{"num_hidden_layers": 19, "intermediate_size": 1536, "positions": "learned", "init_std_o": 0.00609, "optimizer": "adamw", "beta1": 0.9, "decay_shape": "linear"}
Each number is 50 + 12 x the weight over its row's rms, rounded and kept within 0 to 99. Layers, rows and columns count from 0. The size before them is the row's rms in percent of the matrix's.

# layer 6 MLP down (transposed), 1536x384, rms 0.0455, rows 544-560, columns 0-95
092:59 59 35 53 50 42 37 64 50 50 51 51 63 38 52 90 30 69 46 47 37 50 69 55 48 56 49 46 38 26 61 53 59 59 47 53 43 55 51 54 43 55 41 41 53 52 31 33 55 67 60 35 68 52 60 46 53 59 36 32 61 44 52 56 48 38 64 59 37 48 28 72 99 66 40 60 61 44 44 57 38 51 42 51 51 52 55 71 64 60 55 41 53 67 47 50
103:81 40 47 40 38 27 52 68 18 52 44 53 58 59 38 48 43 64 44 63 42 59 40 37 60 40 45 43 53 45 56 50 71 52 51 54 73 50 67 60 30 48 49 27 59 51 47 48 28 69 52 49 38 47 70 34 55 46 46 51 60 38 46 42 61 56 32 50 40 48 63 45 54 59 50 51 75 46 43 59 52 47 51 48 31 40 73 39 52 27 64 33 45 43 42 59
111:49 44 68 35 39 45 61 32 41 69 53 68 45 54 49 71 33 44 57 69 41 30 61 45 76 48 23 30 38 65 47 43 50 30 49 69 30 46 44 54 31 48 44 15 46 57 53 39 58 53 30 74 33 52 62 44 52 73 53 51 57 25 42 41 34 31 52 58 41 40 37 52 70 51 50 55 57 47 54 49 55 64 48 35 45 49 63 67 67 28 73 42 62 66 45 51
095:32 76 68 45 54 51 43 58 49 58 40 51 56 58 44 56 40 39 51 28 51 55 74 68 40 39 53 41 53 64 42 62 58 35 44 35 56 48 40 29 59 45 48 57 58 49 52 27 34 38 34 72 56 52 56 52 63 35 53 48 53 24 50 56 38 52 57 41 61 52 66 54 70 36 67 25 31 40 57 55 43 45 55 39 57 44 35 39 49 54 62 55 59 51 50 59
103:58 91 65 66 59 50 66 42 41 55 41 38 44 40 40 47 55 47 60 60 50 38 42 52 38 32 54 52 47 58 70 45 70 36 35 49 68 28 58 41 51 55 46 56 48 75 50 43 51 62 57 50 49 40 66 51 48 42 38 28 41 35 60 61 58 30 73 63 58 54 46 44 52 54 67 35 48 28 54 42 54 53 39 72 41 34 46 27 53 47 46 37 52 82 43 39
089:54 27 46 34 48 64 29 64 48 41 59 52 52 36 43 46 72 63 70 51 49 69 47 36 26 55 46 62 44 52 66 53 53 36 70 61 49 36 44 29 54 73 48 67 58 60 44 47 54 62 62 66 65 48 51 40 52 35 43 68 34 50 79 66 41 43 54 42 54 36 52 50 37 59 74 54 41 53 54 44 58 57 78 87 52 62 64 46 48 57 61 51 35 23 65 52
093:55 53 62 52 53 49 36 59 58 48 60 56 61 33 51 68 50 28 39 51 58 65 37 67 40 51 58 51 48 47 36 45 64 26 46 52 46 59 46 22 56 23 58 38 30 64 52 37 57 60 57 61 58 85 39 49 60 73 70 53 57 34 62 62 44 41 75 38 35 40 44 50 54 70 61 50 53 45 72 39 45 52 58 51 54 58 49 53 36 59 67 70 57 59 48 51
098:52 42 52 58 44 37 56 50 56 46 53 39 43 46 69 61 55 39 65 48 39 34 71 54 50 47 30 44 46 61 20 61 65 44 58 57 67 67 61 52 63 42 53 44 52 52 53 20 54 50 65 43 62 61 68 71 28 48 45 84 53 31 48 47 62 31 63 46 58 29 39 69 66 29 57 35 65 51 48 57 59 51 73 46 45 50 28 57 56 48 67 53 43 71 46 67
097:47 44 48 76 47 49 61 45 45 65 56 62 61 53 48 83 45 47 57 61 35 51 56 41 39 61 65 58 62 50 51 53 52 63 38 68 34 56 48 41 44 50 50 64 42 55 58 43 37 36 51 45 29 53 57 51 40 36 52 65 50 53 52 51 48 56 30 56 65 40 65 66 73 51 45 53 43 52 44 56 56 29 62 45 45 53 43 54 57 54 48 31 51 48 35 48
093:32 57 51 59 51 49 40 46 57 51 53 69 50 50 59 54 53 46 42 56 61 61 48 42 51 75 56 47 57 53 79 42 58 48 56 21 69 55 69 60 41 52 25 54 50 61 61 48 45 50 39 22 47 57 30 30 50 21 61 51 30 51 36 35 38 66 34 38 47 57 52 39 36 50 47 51 52 49 38 52 45 48 40 44 47 53 56 49 30 69 44 47 40 56 54 54
092:54 37 46 59 39 44 58 54 62 39 58 53 43 43 51 56 51 55 41 63 51 43 47 64 56 50 56 42 39 53 52 43 62 47 80 28 54 41 30 42 54 72 17 24 54 36 53 36 51 59 32 60 37 44 69 51 51 70 51 52 43 60 38 48 50 44 36 37 40 53 37 47 64 43 46 47 51 53 82 59 54 82 58 35 52 39 23 43 76 46 44 42 62 61 28 44
101:44 76 42 71 54 44 41 43 49 59 64 43 48 83 50 54 52 46 63 47 69 33 25 40 42 57 45 42 49 53 79 40 53 47 37 45 47 76 45 53 45 65 52 50 50 39 71 36 46 53 52 45 51 42 53 59 72 71 32 40 32 52 48 48 29 52 53 73 39 67 66 44 44 63 46 43 56 28 48 34 69 64 32 41 26 50 29 29 50 45 45 47 48 39 57 34
125:66 60 29 67 49 59 66 58 78 57 57 41 41 40 52 66 36 56 66 43 45 25 49 44 69 27 53 31 48 64 51 66 45 48 43 48 41 65 42 56 50 54 64 38 35 44 72 42 57 29 49 50 53 60 27 60 40 39 59 49 61 67 55 50 56 42 58 58 60 53 42 53 73 48 37 47 46 56 42 37 61 33 69 54 50 44 17 60 43 43 54 51 65 53 43 63
090:54 81 31 68 51 64 44 61 32 69 50 64 51 62 38 77 39 60 74 48 40 44 50 58 51 61 50 46 51 52 54 60 33 56 55 48 65 49 60 43 35 46 62 48 51 24 62 24 61 94 52 61 48 49 69 55 58 51 68 59 55 62 43 45 55 52 54 42 49 48 50 56 63 41 71 62 59 71 50 38 60 36 44 50 43 57 24 43 36 44 40 54 32 62 37 50
076:58 41 58 63 33 40 72 61 66 48 56 52 48 50 60 39 50 44 56 56 40 53 64 57 33 64 39 59 30 50 49 70 43 31 31 64 62 42 69 55 43 29 52 59 63 57 52 46 43 77 61 43 48 50 33 64 62 08 73 54 55 66 38 28 58 46 62 45 47 53 33 47 57 50 47 34 31 60 55 64 46 48 33 43 47 50 50 50 33 29 47 65 50 67 76 69
088:40 58 63 51 51 46 35 49 52 73 61 51 45 60 66 44 56 49 65 62 36 57 69 55 46 62 29 52 50 41 46 54 44 36 64 78 43 69 57 38 43 68 56 41 53 61 56 57 48 58 54 39 35 60 63 43 65 48 49 52 60 45 46 58 37 43 32 51 43 71 51 38 62 44 46 25 61 57 49 54 57 39 54 52 48 65 56 70 77 67 61 62 73 50 59 41
104:39 60 47 68 65 44 47 62 52 46 65 57 50 43 66 68 27 34 61 43 56 50 73 47 66 70 53 37 62 35 52 66 75 36 42 55 53 61 45 66 56 51 47 43 67 31 74 36 50 32 53 56 48 49 53 39 53 53 72 57 56 35 39 47 70 59 37 56 59 34 56 33 69 52 31 51 63 40 67 43 52 52 54 51 34 35 38 48 48 60 41 49 66 40 25 46
# layer 6 MLP up, 1536x384, rms 0.0569, rows 545-561, columns 0-95
111:45 52 59 49 50 52 62 51 64 52 62 45 49 40 60 44 48 69 52 64 48 41 43 45 68 31 27 34 56 47 32 64 46 49 59 62 39 45 43 43 50 68 65 54 36 27 42 61 57 35 27 54 33 37 49 66 45 63 30 35 73 55 51 53 59 37 55 48 38 51 42 45 40 42 45 41 76 51 73 40 67 60 74 54 82 53 63 59 50 34 65 90 56 66 40 58
097:48 44 51 56 55 55 32 45 46 36 39 31 52 37 58 37 48 55 58 55 54 62 72 58 56 34 45 38 45 72 15 59 69 44 52 49 45 54 43 49 63 57 43 30 68 44 54 39 56 48 52 76 56 52 54 54 46 62 59 61 51 32 67 57 57 51 42 39 39 37 48 61 44 34 49 60 53 47 52 65 46 74 55 66 54 35 37 47 41 39 67 30 63 58 65 68
100:61 52 38 47 44 54 45 38 44 39 40 56 47 49 52 36 47 49 45 54 51 40 50 75 30 50 66 46 50 45 34 27 52 43 64 42 67 32 40 57 63 42 43 30 60 26 39 33 42 44 53 65 43 49 58 64 41 49 46 31 48 30 44 39 51 54 56 51 56 38 60 52 35 49 60 43 51 45 45 69 54 59 54 39 65 48 42 62 88 63 67 44 64 62 42 53
104:39 22 51 26 46 48 50 42 71 35 69 52 52 81 48 40 59 53 55 52 54 56 68 51 56 52 26 41 47 57 49 63 44 43 52 53 42 65 37 42 39 48 53 42 37 49 51 65 73 40 62 48 54 33 36 62 77 85 60 40 55 56 56 33 50 58 25 47 37 49 41 57 44 57 58 52 42 51 38 63 39 47 57 55 50 32 54 56 57 45 69 41 57 55 51 50
096:58 56 60 50 19 50 70 48 54 65 47 60 59 50 67 49 21 51 45 50 46 52 57 72 71 53 66 49 57 37 54 63 51 64 46 52 69 66 47 58 49 47 42 37 31 48 57 47 66 26 41 47 43 49 51 57 61 48 45 27 64 58 41 55 45 50 31 57 51 44 47 68 40 52 31 56 69 47 73 43 40 50 47 37 44 50 61 56 61 45 36 60 60 51 20 58
081:54 52 59 64 29 38 38 64 47 49 41 40 53 58 49 25 38 57 32 73 59 53 39 63 54 45 46 53 48 52 53 44 52 62 45 62 42 53 41 37 65 72 41 27 68 38 52 31 45 55 59 61 53 53 68 66 54 65 52 67 70 43 42 50 65 51 37 31 52 37 36 50 25 48 59 33 45 57 60 69 44 63 47 25 61 32 36 50 31 40 67 26 52 74 39 49
092:43 54 40 43 55 62 48 62 52 38 49 45 44 46 65 32 47 47 49 55 56 36 29 78 62 51 56 26 24 50 73 38 35 52 50 35 41 54 42 33 56 54 34 49 42 49 60 45 58 34 27 60 54 55 61 38 54 80 55 53 47 54 55 36 34 50 47 75 64 65 16 56 42 54 44 35 53 63 58 53 17 32 51 42 68 26 56 39 42 67 43 33 62 65 47 33
102:44 69 51 77 57 32 24 38 47 45 42 46 35 18 59 38 50 44 64 50 62 60 45 66 62 38 51 29 42 66 42 54 37 55 37 33 71 55 42 55 61 51 49 54 58 28 37 20 54 54 50 67 59 38 57 43 38 55 39 57 67 50 74 65 44 45 35 53 73 55 57 26 45 49 70 63 53 42 50 62 44 58 44 49 52 53 54 56 47 39 51 55 63 57 50 56
093:36 44 49 56 58 34 44 62 49 36 34 55 63 39 62 51 54 53 52 33 58 60 26 59 56 40 37 40 54 64 44 70 50 83 35 40 67 66 42 40 58 61 41 42 46 66 64 41 50 52 58 62 54 60 86 52 54 62 64 56 71 40 65 49 53 38 48 42 77 36 60 34 46 39 49 46 52 55 60 41 20 45 41 54 49 45 49 59 41 28 73 51 61 54 32 49
094:53 39 46 47 41 38 57 68 71 34 34 42 55 38 52 42 46 50 49 56 46 46 36 69 70 56 52 53 42 54 40 39 63 33 62 15 34 41 43 48 71 49 50 34 61 58 44 35 52 40 47 74 25 49 45 47 51 64 59 64 39 71 47 47 55 40 49 46 66 42 32 53 46 70 41 44 52 44 58 61 48 57 60 32 30 29 38 58 69 58 56 34 78 65 50 52
091:52 62 62 56 39 46 39 64 39 34 46 43 66 62 36 51 39 46 58 51 54 63 41 71 51 36 57 61 31 43 68 27 52 37 56 30 39 37 45 32 75 76 31 51 66 56 52 60 50 42 46 64 49 48 54 57 47 55 61 22 58 49 51 45 48 53 45 53 40 67 50 40 53 71 45 37 64 63 51 41 53 47 48 54 54 42 58 45 51 77 53 45 48 53 31 33
102:58 64 50 56 43 47 57 43 55 19 43 43 48 64 47 35 36 46 50 60 53 39 37 75 64 66 34 46 51 62 37 32 62 53 53 35 52 43 43 39 49 54 42 32 80 17 46 44 49 46 65 62 49 64 67 35 50 70 42 51 31 31 43 56 60 42 55 52 52 55 45 29 36 42 54 46 31 45 44 46 56 69 58 34 37 46 34 64 55 47 64 45 40 57 51 50
101:51 45 58 54 65 42 60 47 55 43 57 57 58 52 55 35 55 55 37 51 78 67 48 60 69 37 57 45 63 70 52 40 52 70 55 54 43 43 35 44 64 58 55 57 53 55 44 43 45 56 43 55 25 52 53 58 56 50 47 58 50 53 50 48 34 49 39 31 48 58 68 52 32 29 49 60 33 41 39 40 47 53 53 56 54 62 62 50 56 48 62 55 68 63 52 66
098:57 38 59 52 39 55 46 40 58 24 40 39 39 46 37 49 68 51 44 65 62 37 69 65 58 51 44 52 53 77 59 47 66 55 54 19 39 57 48 55 49 64 45 57 22 35 44 61 44 43 39 55 46 54 52 49 64 52 75 50 41 54 58 21 55 23 55 41 27 61 42 66 42 51 62 33 43 47 31 23 49 57 53 45 67 57 44 55 60 63 70 56 49 55 42 62
088:64 56 74 32 59 54 80 29 66 36 35 54 43 37 51 41 58 53 55 47 52 47 54 65 72 32 36 60 53 50 46 32 72 46 48 38 49 30 48 59 44 28 52 50 48 47 44 54 30 46 56 58 41 39 38 50 63 42 45 45 39 48 35 54 68 50 45 40 47 30 40 58 39 61 42 57 58 43 51 58 44 51 50 47 43 57 66 29 63 31 35 69 39 51 38 57
099:58 54 48 76 45 49 47 30 58 34 59 65 68 49 39 38 47 47 66 48 51 40 38 82 59 71 42 36 57 35 64 49 76 47 61 38 38 45 39 45 63 59 38 31 59 34 54 58 47 41 47 61 38 57 66 37 29 53 59 59 59 37 38 54 57 58 36 48 82 45 48 36 43 54 75 50 32 39 55 39 49 59 36 40 49 43 33 53 63 59 59 34 57 52 44 49
102:47 63 64 39 49 44 55 60 31 39 57 43 62 44 66 46 55 41 50 49 66 61 41 46 44 51 39 38 48 74 53 57 49 40 40 49 47 40 40 25 57 63 37 44 65 51 58 45 60 48 48 59 35 43 60 51 43 53 52 33 38 50 46 52 46 51 48 80 47 46 21 56 36 56 48 63 59 57 67 51 19 50 73 37 55 50 71 50 35 46 47 35 52 50 71 30